{
  "attn_scale": 0.177,
  "init_std_o": 0.0,
  "init_std_up": 0.0473,
  "lr_mult_o": 3.0,
  "lr_mult_down": 0.7,
  "lr_head": 0.00735
}
Each number is 128 + 24 x the weight over its row's rms, rounded and kept within 0 to 255. Layers, rows and columns count from 0. Numbers have three digits each. The size before them is the row's rms in percent of the matrix's.

# layer 5 attention output, 384x384, rms 0.0786, rows 208-352, columns 96-191
083:112126088109138145140129128119120155144130118112112079116115102134132131161086170127147160113117092125131097150127115112125109095125125139117101137150140129130086100135118108094144128111129133124126108098132151136148117156109138136063144141156138148151120145141149110115134120115161123159
085:140096163129142125127126105169159106116158107129130105129115112143131167115148116135146147124114115161115127130127106115153117108153098110124144138144127119169142128183162097142119105157132099126121122163146122076104130135143110095153144179078136156117126159148157138112143128134115103138
100:136053131176110137094101147121133098101145157146160139146127117119117174141128116116121154112109109101121117143092152139145090117156121113103114118137133153133126124160157137147172164139117135126118139157129107111087110097123113091162128115186104130107160119106134109134098172147141136173
105:166079143175122080139111105118147128138110111139123129148107141124135140162124077082151098139091128144127101115130154138118144132136118150096122128138123136140125121151108155163109129124140178112168192172124111135129102090138136148110065133170134163121094124136121145122166113135126162097
093:126131148130104130082114102139151130162129119133123132118168114137113088111163131140119126148122132090142142163126131118160114128073151126124133158114122158152128139108112091092163151128096107151132129131049151132133165129107150080153119101103127111126126098130121142178132126089147125169
092:089132148146119146122123128145130148163161116148125119174135112134140122125090109069136137126133164136107115083119145114151107132182082151128164132108113082086151170167147131091116120120142100123100131095114145119160144146150107092126161151037142132123060138125099122168143125104149136173
110:103131114104132140119115118151105098130137152121120130099130107098147095129117120127158098115164109136118179105159119136149143122148174163105146125132142122123107141091127137121147139101138144080161119064121129126135124116127121152132113104141102118141132154161106111140157125128176144132
083:123142184120138120104142163133133121103156140106182172154140106120100130137126092110093135145143132122177156076142135140168136160115145130112143114129104136137101147109093147101164135212140109142121098114117133097166111108161157126107157118099123135092113182133118130115118117123078109159
106:134102138083125126082127111110120089105143142148124165144130125127150131127125135127098117122138117110120092139113112139161135115138114155126117145134161117143142129114151099158126131152140095121175159146180124126109175145079151153154109140153154122148123122142095102085145114141139137095
088:111097135134148125138167172106089117130160164118104114167109130133128114190142115133095116124144126106108141109162164129140109139115140098111098120140138149168132102148138112133158115128133152125162172107142135129121057145149095116133089116108128109137121105181159123074118115148110073085
095:140096121096134130106092129137130135107131094114124115135111152150104144113144112143162146146139098118140121138137140109101174128107110128086119103153139145132137123107148133159104125131165153129104163143121103089164149148142166133132179156086119116144130100096163119115132144154143119130
100:109144106135123139110133089159129090156167174113162131091133098095149132121151111150127099128126131109113159147128135142144117161133152110126161112101104133135127138098150113150135139115140105122127104108140096157155100163152138157150093129134175090176135183110140105111155102113166117145
101:093112112167087125081128111139133130126135126142146153122113149117156176095152168127133125138114144118133154131128097117101151141105157103108144120123135140092143120089115121167123160134124139190160086153153134136078144138141153131071088092156102120139132121148135148093125146131099120160
101:106122102154159140169137135130121144135110147141125156098113128128115137111114099115169084091138116144107136090108097099103137114171102110157147112075092146114142146171133148159120125131170147141156121124113144163159133147125145101120093151126106161119118165146144161103152103135095107078
101:151151109138133122116108143143137182105096115168064086092133126100092112114119141131140131110135140132134139094127118114156130133132123154137127168141130141105111105112122119115126139117126090118129157135127117119173133117139155129137145139154114168134122154119129146127134154123146135122
085:121117177124176116121107132135141088094144156121164140141125095133091117092104116147141153130136145100147176123155112120149136154139151132100124095112094181108125126131120149158153164159115100113123134119170146166105110138153121120065161161109086164156097178138123114143166135120100094136
100:150122146131130102138100094088124144137127101097097154135159134143119109112145144119132106119162149163161127125145138133144144145129116133126164126134102115147118117114119160166095134130129108164126114118119096144128133175111113176157147123098076112166099115122140127112146156114129132148
103:170111161121152129129126093177132109134148081096078145088151126178108144108151107099153126162086149138129092130124141131109163149115117123160157146144090119155118115134142132170128152111184136146108165165145126136107142123148118120148115157154105089113158116180127122108100121134120168180
094:118133107091112112129107101143130153099162140077134148145128090127114125142128171123132124111135090133114140121146144124136117114150126145152151154064116062055112128102120136136128136121169139167125134100138128139132102132133128094093146138138137145101130159072162159133116115140162156106
106:140115131133125100124126140147144161148107112116119123105146143164152113108106130119139116162104109160112132149153137129126108110155130090129158117122124084132101163085127112135093104107100153129109137101100172094115150124144134156136131145132151127066167182101106148149159100115097086123
102:117153182132102161145139155130132133132139152170149115156128111130133136116114108153127143091146139154131147137134135087134098133104108148153074129142138115094112147159134115105108146130102097157134125107137146162097119107128152108146102098102128117137109148125112146088150131163130103145
102:096146118119150159118123145112086116150149131147092145105165123142145118147157130154134127129145149106133135116127115105143135112119157118174081151127145121133155149129121114132111106121176140158124132158121120117113100152140134128142114088113150109140152097080097131115129191117129134092
096:101092130155129159159087104154109177114110127129173112140094116099132143123147127163104109141152115134150132135149114091100136105101144118120099153116138135130096127115113166128142134139111157137122112153117096089164123142122110122195103107142112140126122078129120116180147109108129135147
097:116125142161163098092136108104119113141133136157125121096129111124133144159141141108136110097145158145130111171090126131087173106158056131128146145136118087097152150111122175124141130097157154108134095125141178124108098073160088129141167147131138159109109141107098174110115121139161096105
111:100145091152095125136126165117121120149115122128139130096106121101121153146112101171082119128125106117163166130144118133141103113125162106099107154161117113124123129150097138129127120150132126169129150088126166160122085132082053142111096066130130122085133115124112165181105091112132157122
094:135122119107103113126175130065125104112096114138128118153157134127150110129139146117124133123137065143130100125129152122128128148119103121107148111157129123138109127133125137130111161171117153093139127135111109124163112093088093152138150112104111131114104130124123127097125122148131101107
101:110163139137140130111151157143145119150104139146102133123115090120107100158129079153129140094142099132086152125178096119139124108166098109131101121125166093176143081128095124110123139137153107134116119096083155096147178086106172149186149117153083107175117136147151091138124121162153121130
098:112098158114113090098117135157109131147120132095144121150136130183123125145122113131141153132116121091104111153143163143156076132108101154152109125149133148085129113120147169155137108135147153158122165111098119117113151129114120120065150166116100113096167131142137145174133123132168106127
092:109101121191139107134148136069100132141120145148137113142158094170124129116143156178086141101140138128132111093120132109114144157089132127112070108139115153114115163111091108135100102133124169104134129113165140160133092095104118118170139126081112068116111109114104115136140095148143128127
103:155090151119122149167131121146120111093122151133117123148159115138118091119068156120147138141141150155149118105127136120141107166128151137164113118117111092107094140122119103101111142127086126167148122111146120154062160106102161109126148099109120121114146110145130148150135139140110128141
096:168120129127119164093096113170147117104117141131153117155118150155123153076078113129152094137145163131164139146134154145160150175117122124097147091120127107119109120141134142140126145097114129117091127133161109126125137113164121095171150095144157140107075117075129083132165164134124071143
100:112136121150151136096132145173131124162164116154135123092125143127162137144131142116122099141152157110147150148166163136134134124123125134131117165157168141127128128114140131156116122160124149118103142141107133110098131157131132136155147088130117145124138077109153150105169175118112120106
097:163127105157127130173137116117128117137133089123130130122144118102130126160172114127121129151123143089112135136146086117113136113085177154156167137140120174151124103121132131143100111097123138122094128132125098118136106170140119143147147115123144081131118094135129131103152089112125113110
112:099139140145098158138146130145111116133103112159127091133110125134115111112105156109143166119136125152125143123113153123161135133105108141163120112145111085163138154131127150105145137132147102172175124098139102140105107118127094165091086107152115127106157132122053116149127113112106159083
107:119138098114117144120151164091116156107136202150120114116140157123138168108137125112132114110116145119113111104109096108126124135134123125105120114099123152168155113120132131158143133161135121141156152129122143138125152095128092133126179118107142121183140100133148176120114090164101106124
098:148157139135141085165148109147150110141159125113130122127122138148102150187128134138124171115124140150151108124134099125113134113111140129131145138141132162124112128104118133178138107164142158128149120082135160110144133122151156155156117082144161079114086147162135130146073119116158166158
104:143121134133110113138094141099091110139104139119139109131149110110126144121139128102119097073138103147113142148127161136110100153114106108152126138108115088121117111144131136108150121120099121119106133157104160106116145126186131140156102144114152117123129117124111123130135109147090115110
096:139132118135095138120124164133121144131125142155086124104112173124164115111125101108102146124130130101136128064139151137169158151138123155145132123143123105125104123107120119110118138131117096179118157132131126132128120077158121112135113161127118155149087085094135103143156146127194125132
110:076131187120128090116141131122174117118133103131140156127141128133125125121114136139126146159101116156129136126149155143135113125156121152140134126107160101138132146106124157167115126115131122133123120173120141113171086153102142126120125133169138144125133171100121132166120180107118137142
118:142112139162119133075154124131114119112143126140152102115111147118114129121092094138110118143133140096111110132130142141133128117148145111150111124117113126108161145118126132116169103123126122137159189090123125129142090106103142120156118147145118122073119139129135130147157144136103160131
090:156150147122126122147134142146124162098158152126080168144143090156096087141144132113106120113162138145134126139141117142134140128156092132121126126097123154169144124103104112149115129105138090087128146106120147113129131107108153117086083130126192144125121107143132105077134112118140177170
100:098151107103159115118136119116098152116099116117098104127140138151163132154139156143144137148098167149130126094132134139162121096152112171104136148126120158112142120112129145080125114123087120108112119141101076085092118105105137147103116117092131079149156135152097118155129173147173114121
091:151136155125140145101173124101142118120136144148132154126116126153151106117156126113134142111091115112112149133129112153134133138107155130131158168172133076134099105102107150092115151128111170135139130140148136131121158055126188121128111187103120127152093152133110119131109154143114154093
100:113131095144143102092162122096139103090100151155118140150106100120112121152093141146091136120139090172148139135106145139144156106158138136142110137117122113161131126113102114113138130146140115129129123102087107137142174151117114124103093136122139100081086135106145125144161112106074124129
092:118125118125107128147110146136118134106131153138136125119114122130145129123123174105138136122142142121136143125100110138140121117122117158087130092131114135131136122151166109102158135145116122149138087151115097093130117079143119104095144121116136109131138112129126142139174093099127117145
106:138129119140105120130100134141131115091147132118129127137105141133124153132099101135124130137124127091099114111179149126139115158145165099147098145103130115125152120139127143129135146102122147137165120092166106136164120116114100102141125126122121169168134119130160148147182130154075148033
104:124166096116122118170112126130170164122104134131159068103090136141122121143130090113133089114143074125129149096159132144128125104122099143111152136106133149172143144120169153175140143165136146124112136110069123105128120096115146152119084171080138141141146117124157148130132107149131120117
098:121142094146145134173135155110119086114152091138100158085087153117099126170109124134125148131159170117104108122157088108110116127108162131169109135148147143112137143097130117129088107094135134114123137110181170145098163106161144144173079168164105121108151108117104108106107109124074112101
100:115163109104103152160150139086155130127132106121159131114158148143155089144109140131102126136126114139137132153133128123114136117123138117150124097111147095147128170101128103121127137142129060133141086140105137144119138115139119135078084135163110128113127147103112158113117106149144107137
117:133118122106147125156145120123154119116140102111142100120125101124116149103129140136106122128131145143119100125127160133103110148121123096123155126142136115135147112146130147108118105106112123128131159134121103157139155121168080164151131159158116111088087100144122137135121117135148157137
090:114121152121096128168098126124128143141156119095135128104110086134154078130127112131113086114125141119102134086155109162128134159139168112168141106123147082144117127118126121142190119111096135134130100050154150094161131128104100154120131188116124146121128108152098106136145126113113170140
105:122114135188158125179158096127112082115141158137129132106132131119093124128142141159146117155150155151183123112091098106113123109120127115164145107133091109048131129160140128141108116101130135149113124104137114156120140137124092181182140137155130167136107107128136115127116168142134138138
103:115136133121109114146110112124124093162115165111143147141140121143135146111115112143128127132142196117123135187129125132112128126151073126089122073133086065107122122143162111103123091122146099101123125130096089139151145097106170126094127120112139098146135118083120118107149145126134099208
096:121143121126105138148134124127133165136119135134154169137158126103143123129119125134094153123120128128133109113135119145101145094113102128110116181112145112164122104141120160126130106129124147128126116163110135084155143107162131094126152124158116119120173076088160142167114116136078078154
097:127110163106144158091141082147155096123097101134145142074114152131129117124151094105126105117089115146140133163122121134116132172133100117103128143116093121075123131168153086153117125161142143120143123101127158145162075155152156098121145154150155097145118114130135145158125119143120153098
097:118134123117152131137166149155150167138163119173133121146144143131095112150138111122111138127132114135121114141124137139124150139139100152122149127103170106147125141160116191089144109124137118174053177150123131147154134102132098100087181086164154109138154107135104139148084121128130130139
098:142104131094144144125164102122115124087161126148152108151117165136139132132109117129105128093108106115177097131106117158116132146184132137133138156097145081125125143113117154159120162110150178091132134115145181119166106101139100101148168092119139092144135148156135088105174154112168118079
095:137139138107121133134078144132149128126137126082186129162159117113147140119138093139094064152122112076102100093080152152107114146152129143122144174112105157110103101100122148126109150119114176107129129141134125117153144084115109148119090149127143119134157146116135138106112084125152116114
098:122126092101095113153149090148107155153117124128122141119149136134130138138143105107098121102148119113138111138127148114098152080112158140112172153125097138129132125149143096131115132156123119136121120162145124109109160138110179122164129095152111111142174113124129131158098136114123136111
094:135126099152130146139151130114098165169140171174123111121154146114123120114091140109158148058136121155156077145154175099121114091127100127151079109103127121160157148139102134121127122103125084137121122144143143129154103141132151086137117105130123103139143126150143161108111172138153143097
101:154144133138160130127133119129157126116150164150105151097106140116111107116149129125086139131126128101164121142169120128120154101130110095099104107147087111147133112140129148153090126124127091147092103114146139091134134131149115136128139142112115146163124078141130113123166164142121149092
090:121128125125139123158162135143116171127144170052096114134125118156143159111124161120159106121137150147155149097153152126165169151125127131191082098143113161133134110091119120110138145161124136130135141130131109141152153134081118125157108130164167119115075106102125144117124120096115125125
100:140120129109112131140106136107145106107117116103138130131134135134129132155123129158131101123148124130114097082090078158149115151113142128151134115119097156139131134135109115079166128117133155136144145132150130166123169104111157189092120155133159133165106088127095114129130110085113128148
093:157130098137161090142115104102108143142141118116104109125099126135104061103091125115089141125123140109156121087156154155129128141122145116150082151151109095107105134127137114122127109157085108128157170122113173095159136121115133163148163132128110099074144135098103124086144080145126120168
104:135109182091123115142139108103113124095099153117098128072167151131147148113085130114111144116144089119119147115125160157101136165170094121121133095124123143123126146048130128122102143156151132162159173172096156127071137147134134116152110105118122112137092145114119124109094119131138124126
089:159157106111150122139152111125112111161160123109104173103115140122142130110165111119078161116152152152147152067141115165137163141110142130108116150128120167115105158148128104129155155131138129103124177167139149171101117126108139153137139120117181112170125095137133141177144119133085153151
110:098108093148158132142118154173123114103121084129123110080125128150114132108104146133159118156132177112156077138135144127142137122106121128147134158148076149152098136091134136128145160116135116087120135093130122114138112130123127091093137119130128113148104107138143145136130156124132125174
098:136097113106127146105115129111134105118108137134155115136138131148100104100085107181147117125152144128133096117106152137110136137168152124127132143133134100184147128133139133124108140116118106143122114128145103138113103118125112120114133106102107159118112159099151101105141125116158114080
099:125101142099105156163138147159140104111138129136102126152094117132146138125146126128126144107126104128175171157087125105145155141128167149113117138138114123107143116141118132115160139118135146161104106123133176155168125126101128131117134084134093104119183112111138115165129114107126111201
091:092136141156128121147108141103125110141115127142099118107133100118135109105136143123107111124130109155116125088099103156145110123099110147112133146139085153153112109140113126185173117113110140105105135125148133124122166138143153141105116118163153118091149167181125154147145146115073131133
100:127100133127129147119124111111143115161130121163114153114129118132110152138142119106109161127101127128165121146133139149135097120163183123144137090110121152195119118137107118153134139123118127099127134129140132153126109113135164173133106110146145163153086168137136109131120105140130107121
098:151144174113118135119125106127145103141106150142164145173125102142145151101136126078159083143089163101131122153090132119134135100175091134098164090110137076123112134094108143115135147110103143126144105126143144095134127168144114137120131156135133116142050141114082093123097120114139114118
089:105122182130150151111150115146158100106132157141094123114134104120124116145144125099123153067156111152122138157130143144151192127136139133171125141134158139064140172152113127114124120098140146126141107122137122134139158118140142147146139164151100117131129128147129136099109122140134124134
102:150113158132124150122113114130107113078118089089142140182109152107139106136127163124145133142098138100089128140148098112120131098092198131089118150138173146173105085152140115152102118135123147116123155112091138087171122099146155116135141119077119100143162137127120108092124111096080129139
109:163114094114100138126150129127092127167135095125137138140138124108133097090099127116116105156094165119104098123142128168142109142152079137202133094141120130101172135134151161165151097124138120106130152125123145132117173171122129133147104153096131120106142115085177147146108173120098116171
107:114162146153153135085142101098153124147095161129140126100149119101104118120138116111141160131129119101126131092136115137139154111109114146095128164134126172155123093160142153148168111084116141112165166121130104145107130146125095117133150215125200099127152126140095141121129190166109119140
088:130103136133121111120113082163154083130135140124130121091130158108135120123119139163116100151126134089134130117122084125096164106076137081107146121158143116156090137107128107133126106168141154146148137163114143083151125123129147127110128172125156128183112139148170147126125101081126127138
105:099140109121120116146116077120169090122142136133158088124143124102123130165118172133132118157119109145110108077114090127128119144106138112107111158158134146136124124115122149127123160106126164160108109147119108109095152130114144106118129115151115113134123116128099125111088119108138128101
098:095178094125099093090104149093152138106118146140137132146095127122116137115092101170126143139155148101152123106119142119135122116150102158123141137101106122124141172117104175111122160139135123128137153183114152097129105077087113105126137068144132121133149157149127146132194135132110127116
099:145143118162162142079116116147104130129119124113129086111133115138154126137108133156160139113109156121109123150119135121144136077155155092165122144157117165092143163107115069112113130151130064130125135122154134115097139164101124164130083155100154136103094146152134130091126138124141145152
102:117132137149139143138117131140181115124110133117116144148184138139137142131166131157120113099152119110135142126143130132098127113137120107126123124096149149092129171126101148090094125115146129163138091110127106166155175134098172121113138121106119103117132102119150131163133132125125113113
095:090131101129147149162146112125108135131144111135175113085123140108133117134121115110156147155102147133112107154121150147109120148142133128140147144115108121098135125112159161108126104139156110111123090089107177086136135099112125137150109139136122154117105107094128137122121100125084143130
104:145108151136155103147131149075121122186143114127114111112122131123145115124156130157111133123157135126125147136131128092122113140137168140123158130167142103125110108077109122119097100153133109130107127127116123156157124173130088137094124149125147143092147092142087108147128144100138119087
098:130124121124147146154110133089136099126135155123094120139140124158148183138136147111135112094113106176167100117128152130141104127143116119129147134146173167144102128153119121120072150149126130067133142183131101098119104130106122150108143169131129181128150155154135128143154160122104123119
093:161119079143093121138091124132131107115102140117133134155119105123118158090159164109136113144144106131104122144114147126100140145105166116106119145130115149152139128122115158128141133134077136111146158123127119125156134154128158142107142093131126105122146147137116134116150138128121160132
097:132143117112101166148090086102170109117118146171094110157148100154118129108155115115145152146128130115142069103132149116125123115107143155121150114120178129113107095171129092158165145147111113127123116136143142132106092141115114118092124118105080106152119139126137110129096143134164131075
108:137154101139116129120121117109102144140117160111103120180147136150085117145136154130115115119150110165111094127105085122135106132138118139139102105105113156097106177126119130150119136139142135125137105122130118132136141132144126101105092116092145140096100128159145138140160158125119137133
095:145135107129148117109105140095136143119143163140119096130104111127137138137124093152144110111145118140164126144130116142136101124139080118117167168107100130092136114121122127141149119121137109097125153197078114138088120110096130097158065157126135063121137167130137114131156179128145175165
101:118122144173132128159071140187110102142121165127139109106126111077132150141104112133141093135132180136105151102167125141173132145157115099128156126135121070108150133114135123077161082130149090143148168131101141124109143158139120137099146163133121129133153113121123086111144124111148135125
111:106103125112117153117121105153128132107114096114139131112134135137157117133129149112135107131162094144139114130122148104127145108099142129119106108125106107125153117119111111141144111143148131142133167085123111081141112130113149130189144135168112157132144148127124113141085131129135135106
102:119130167145113141101149127105108101115140109124099120127119103103125150164103124115111145110102116135163147165121124131128136095088112129123083123157103142140113155138119093117172121149117122125198075173176182102093124121113131139126153115108175122121126114138130126132139173085125142103
102:095106123136124128124082110121161168132137115124182111124120115106141124103152150112167094153107149132122137134119154112119087137186120078058153160078098103100138123121120152103117162103155107129182158124121124142097146110127121128117121118116107140165151132108123152183108145142106131153
103:137129122134127143160156150108129156148138127143134142158150115116143098130130139140098113085094128117146150141192104118127085127118159156159072147151127183132109147135107132127194116100138162110134114106107112172150149131098111146152131121161090114135147151116142147154094168092110148118
100:139085096140088117128102107140128156147141101134111117136099097097143090146143104146125098121107160130123112149134121131150112156189104080138122118113099074122153130132103107134164139146125088149144148122125155102167134165149106156103112156107121152129151133115127123100102095113080128102
104:123128141127104113152127109131149112109142164127102125125122143126126141126134130143152130147125132107146164124139072103138147138110115111103104110139093087130138144119147171112153108118140134161101132150126119130158113113106126150139135130115111162125082079166095146134122137156120118140
097:141113137103117095145120126159154173135144101132128114135152132143117131136146137143120156122090090134141091143122139128119103145134132118140121122113124139112108128149199173130127120161128128159146157147101121107097135129118113091131125130097115103085094118139141133124161159112123115113
096:128127127130157133154127087133099152090113139158165137139114123139147136130137140169105126147149127143115124136126151130121124116126143096150134164170133140127122135083134075079088121132114174093117153115089126129136178101168134135128083162123100150085115107091083089137149154161148089126
092:132125141119115113117121150139146116116119113109138123159122168134116143145121118095111116106098083104120109129090171146115078122095133123093123170138112161100053129149139122145139163163140118131140129110133114124083140101134138085117129104087104100087070132136151074133138121126092157083
101:138076146147146104099101150124125094108122090127088118105137152121098168158197136105132102139111115146137126156098142135151106106098093128126143146132142133147111098105140134189108115137120128114123114100136103130148100152091119112075100115147177077092134127105151094080093113189164139087
098:136180153107132147116122132110111148103125112129136147135130145133109099156125102143115102124158083130147173122144126125176147152150123103120089157158094120138137155141124145115142108103110108096179133127136142127139126140128144151136129109120159172125117116125141106138127176168154094152
103:144131119128131156149165142095091132111120078119127112139127113090118118127143130145118170125144094133162154111131088119111092147121118144152122167143105183120120121109112114116115122117142160120113146107109128089162130147106171146157118100117078099104043128108132193130133140084138112144
097:119131158162143110132146166110108095177122081099098161118124114149125118100110126116109127112133144095132128125142143123133119131087179144133114141135133113139114139080142091171138153121126144120135178154120075080123077108148131144168147138098125148171124093076123124095124143109133108103
108:172107112127135129154167158148153114134109127124108173125141128142110084150113160137125146129152117159113118136109134116126170131111110174125092117149111101135111115147119103117152116168125135110086126128132122137152166142097152152149116099119131145151117128156153154138119168146083154161
100:124110134128138120128123120114131183153138103094109174102102143126136105098113134131127117139118139114149130149128128138134141168182126116150108098094111120093137121094114140172150148122144066126131101074129081122131109167072109105147144136167132104128122136082131152104085169089094121133
119:133127131110139141110146125161124123120115157144119138091122130140117125139114127124110130133136152125156130134134089100144135116140099085133068133141127149090113120104116143131103120140161133126135103141131112108113131129126107119091122137112162121113099163128155144149096125110150124095
095:113135102156122111081163150099085090114104153173168105104140112135124111081119133140132111108132150155150137151146126119140146135115087120126163167140163085152125146122132169133192154135137111145189112097137117114128116118095142128178119118113128096098149105111110115140172139158149123069
098:133158144113152113127096132123141171145119112132088112143163144119118122151156112126098146120113168107165125153133153079146136126101108137118157125132177094145124134144146131104111133101138118108097131120134117164150119115138175137174116129123113148116125173151149118088129097117136162115
104:128077147100137150154100134131127091117106130107101154119135127096122132115123108099137177124125108159106124113115145140133161133121133134141117073122117138175098116140089099090117150124098102122153108141156117177090150115123130078148157149133115146122090128137143151096135138128138129142
100:140132143094136132147133105148115148089097115123150117111126106173136158102137151133104131120074147113109088148125114126109099119143161115119120126114115142130167151120149159125119120139140121109130145122123097139130081145150101147096143148138092129154098153120099165095146170120081121133
102:146112110139138108147108121113122117165131153086116168128130149106120131156128105126115109102117107125121113124135123095137119132147154155149150172141138112141111095120115138120155120104141133088098141154121148129143098127116120137109134116149137123180116151135131106143120117135135149132
101:109130156102104160105122165132162132144130150110194134088146150135117153129159135129139136150128142074151138159133142133146130103136117125117171084125133154143121104118136143149140100097098143111127118120141144115093123161065154141135137156158153144151121160097158119113115132121120129127
106:117128118085106121112135104109139151094133150149116091169153149133142087112112110145117108162122154141132112115097103136165151122151101133133152143122081115134164140136126157103126174135086151135119126109141125177150148109120126145136151127124130127106154123094153130147160108148116087093
099:112165122080141115117169147101122106128136110129161125122155118159133060166120113136122146132117144120135163125143127143119149135118150135131151182126130168152114114153113141141117121143152110098124129116133096124095171093127125151098085122102115116115170110096131108168084142160113129158
112:091135100055114149119125086128087118126150136108121106136125125115135138116101152190119155172132163135130150171133103136161151166169156092109138102117140117105129125131116123091129153110114150130115143106163138132137156124150118111099146101146088112130129094102146110175099069115157099105
099:138096120108130123125136147135145138137135132112113111118128136142139095096124145123148155129110142083147116113126147142171165151091111098145143124139080191139120113111122133144117128107145119126153160116142122103130133100128130107131157118122144130144120157161152112108147099160140108108
090:144132078055142145160110128144105129116140126146088141112141153169127130110114107110117146081131117134132073110141119121132146144122112122154129085146126100131145103164111146118071118125136129113132114132136134149102097113088113103090180130124153134119115147090128110096085120153116160117
104:127161140107143140133131131168117100127145135158111168116115100108150111125117130155151102141128119160124117123105105133139120105142127097124127159156146134114141135129149106120126115120110079061135166100147121113126109170114132126108114140178107105133072153154160123141125149100102143145
098:113107140136149155130082072149128136100161160153114144152131113103144172109145090130158121127131157097137138127135166131129148132168124163143130110105127126102097141119151128149113132147121117103117150143134107156176116129139177132126147135094159129099084123131138098134109128144130131142
107:156094141131154141141138123172134115114114130132136136131134136089170119096129124103119160129103129113110132120127109155142114118172164090128095097179111166168117116126121083132133161117119128136119160135117108120180147098116127110113085116134129185100129151124132126138113155126106105131
108:117134088128112119134145102110144140135124094131133107134114135127136116135134136123119117151141097132096116114087142116120109109120159099104105138145116128189146134132137094140140119106118113134126132138092128097090130097164125110122127114139117161089100113131111171159163121145108120081
097:123122153123103127120101106109119126097125120133152108118137137124150127127118128094159176147149103126120101143121126112147161150120145107118094135149153160086109129106122098144130147092124142093132115152122111083104177131111127119117114080155133134111104112109106095142071114106105093137
101:157130124087144147142087141139137195150110130130131154109127122140127114116144119119118191123144167116090131133118124117138104124111165144102123145150133126104133152123135128081130129120135103142110120104156103152120123127166108126160126167128109117139097116128155132129094142119125158123
068:149113094125127106134100126163136159109140098060138115117175116136059135091119156131152157120124129135121118140074122094128132070156101129131166117145067178143149048137115184148125114132120119118130105145131118122065133128155160110115126115146125120132136135104109123137160150157143132144
093:147132129147129117163142129103157128121130106129089160127141099124096148128132168141109159127143139127095116129118116149135124164110155135128164139154120117093152096081134165151152128100150127132118123159130157150101125093073129129165137161122146082174177105136107124089109157137147116084
080:146179090121104147144099111105135107106128101140136072143152110146164184134175129130123143151134141131146078153074108130135114138150113148132164140154123144130084149109108095085094133142131174109122164158116132142138119112165145127137148125085097082114096140106122151129138184120107136090
109:167132131081159119180134159101086168112129161124112123084118152085138103134103138128143142126109107137108134148105118114098146156119092109174120118158108148145114103136142180131132137118114107119120145142114117100136137086112167140149091151150129128122099122139112122074156141135170118108
105:106126132133155096099148143145091132164124109089180138138081151099111132174102102143128121111131123124131114164130143137140104131135133122143158100137106099126130145142119127128135103126136180123109135190145112119154145110113136141182122150158101155131127150118139127125128092123164117140
105:157133154121115094127096079141137119114113159091151181127166130131114145124147155139148147130112092117128130106082185151152145110151159142124119115134116111120094143102119122137116148171104144146138134093159171145108138111133116098084107102123159144103109143139118134134119095098127173107
100:098151118130132116143134108153130091125112124131152092118119135143138119148150092145092123121106115132114110113123125137152118150118122123165124186132106128132137110130113105180117113154133131114098164147091108140135124114131119143153106161086106122066145154060123121124141165118150111140
102:101143130147137096101118127128132159149124163083138117114151135095121113151148130101155147159106128146141102161135149146140125141095085063137125099096139139079122137140116133143134099121114115143096132162125178142162138123093153086145105133108165110122148138115132088130133083121137151090
096:107120110141113119159169142121119140111118111124108130139125134118155138089086122129121106145160131167107124119172129152146133111146110148136185089118175058114136154141131091115129128168157095147100138130097163109097099169150142160128126140120131145138141164121140115109125112086145095160
091:094168167161127128134152142137143088120153132120128100131102105104096107149146146156181127114120115130129116117118120110110140118133135152124146162134138121134105138103117155127148136136162130128096135161158109098144125124107096133095108145129132146110143136100122123151139105127125125143
101:169125126126134097125154111085117085127116158109177143108148136128105100137140120158156107129127106132110150154114157168123151155126200107138088095169099151124091129156088070114076138131098160124115130139120116081144165154149138142091129095120168128148147104145124114120061127141138099130
098:150157113116110112098110123101104148144138140128148104127107155111137122121134156122105126100120154157154091126112111144155120125133162139139145113148145100142146132102116114094147202139109129102106165139137166139112143148140132132140079110147138139115118063172134120125120117155081110126
101:103105169172090131105075139092139125107126128100109172141120139131114150139129130130101160138066125135159116106139119113127112136148119138124162130101089153151113116151128111102102132128116145105105105160092111163130108161121116103158145128143161125177143149132138126123107145121169135128
099:105138182123125137112137087083118165127118099142081129156116104080111128137125114111110167146129108170104150143126147113116134119111138127083125111126122117126137127108116145079117117101126167126123135161115116181106115135101109164121154155135121177054157115100141098095138081142152147103
112:181106140105106164157164108124123137110115107130167156117132118140116081130122107164104135154098091137119135127121136130134121099137138128099085101103119133133135103128117085103110117114105152135087088097134102131108134117149127138159133112158150176118089165149128137158108135113168144136
109:147111128131119116143133147178094167125117133128128141110129147116146113142112107129145119122143115131143103158120159133150149125126145111124123120159163140144118120157141091148127138167132166125115105102138089127151089155136144101080110122155096115109084129134111103134092083157090112091
112:138119128100128127101088110154171124116120128119121128113136128143134134136126104150095128116143146091159143130124114135141113140116112097113134166170106096102143138082094110125128129140120100052082156123170130131080108129123092139141103099127146087140113104126119154132190108123136122140
088:118151155073118132148143118111148118176134135107146137116098151135129161115124167148119107141132135085118141183105141126127132148160167146127175128105104090134162112104124142106147132146135127133143134118123131111145126140147163162130098076116167100161090146132147128058097147106095120117
111:111149132103139156112099151104127125113115089104179125123106124142141119108129134087156109129136132120097145130150114116090136130104126146095153093098115130125107136132100089119116116156144103117159113113106097127079133125126113117145120111127114135152126158122107104103145112126126146107
099:161150107151151131144149193126111122086134168170085145141124105185164106119123121114121094100145115096147105097116115118091119137119161107138123129134136164131126127141138085126137131134125098110109107143137160146111123109121121110165141151110132132124101115127161106114116112108151139122
105:146093170141135159133136113111139139118118099105165158133092122095155171140123142126129128174091123106121126157157120105116098119130166104111129102152095131167129085142107123142104111149131164105157167079138105128100134119131174148154129135156173112124143163151093126103148131102122145160
096:123160110136131156113143145148143153142126135132139147149128110078121133122145134087135142148111145142119136125133134118119103127097127135115125107109089126102125140117127135114130126123125156133112140089082164105144127131147138119083146169128158089125108146158136156149137125099122135118
091:158153128155141113114138171121182153093122089123140113117095155096114137123132156138111157147118125110101106126158147126094157125087106131115121180136190145159116147133115134118148106130107141139171167127124121138123172144161119115142143151120148117104125133112133127152127144118144136105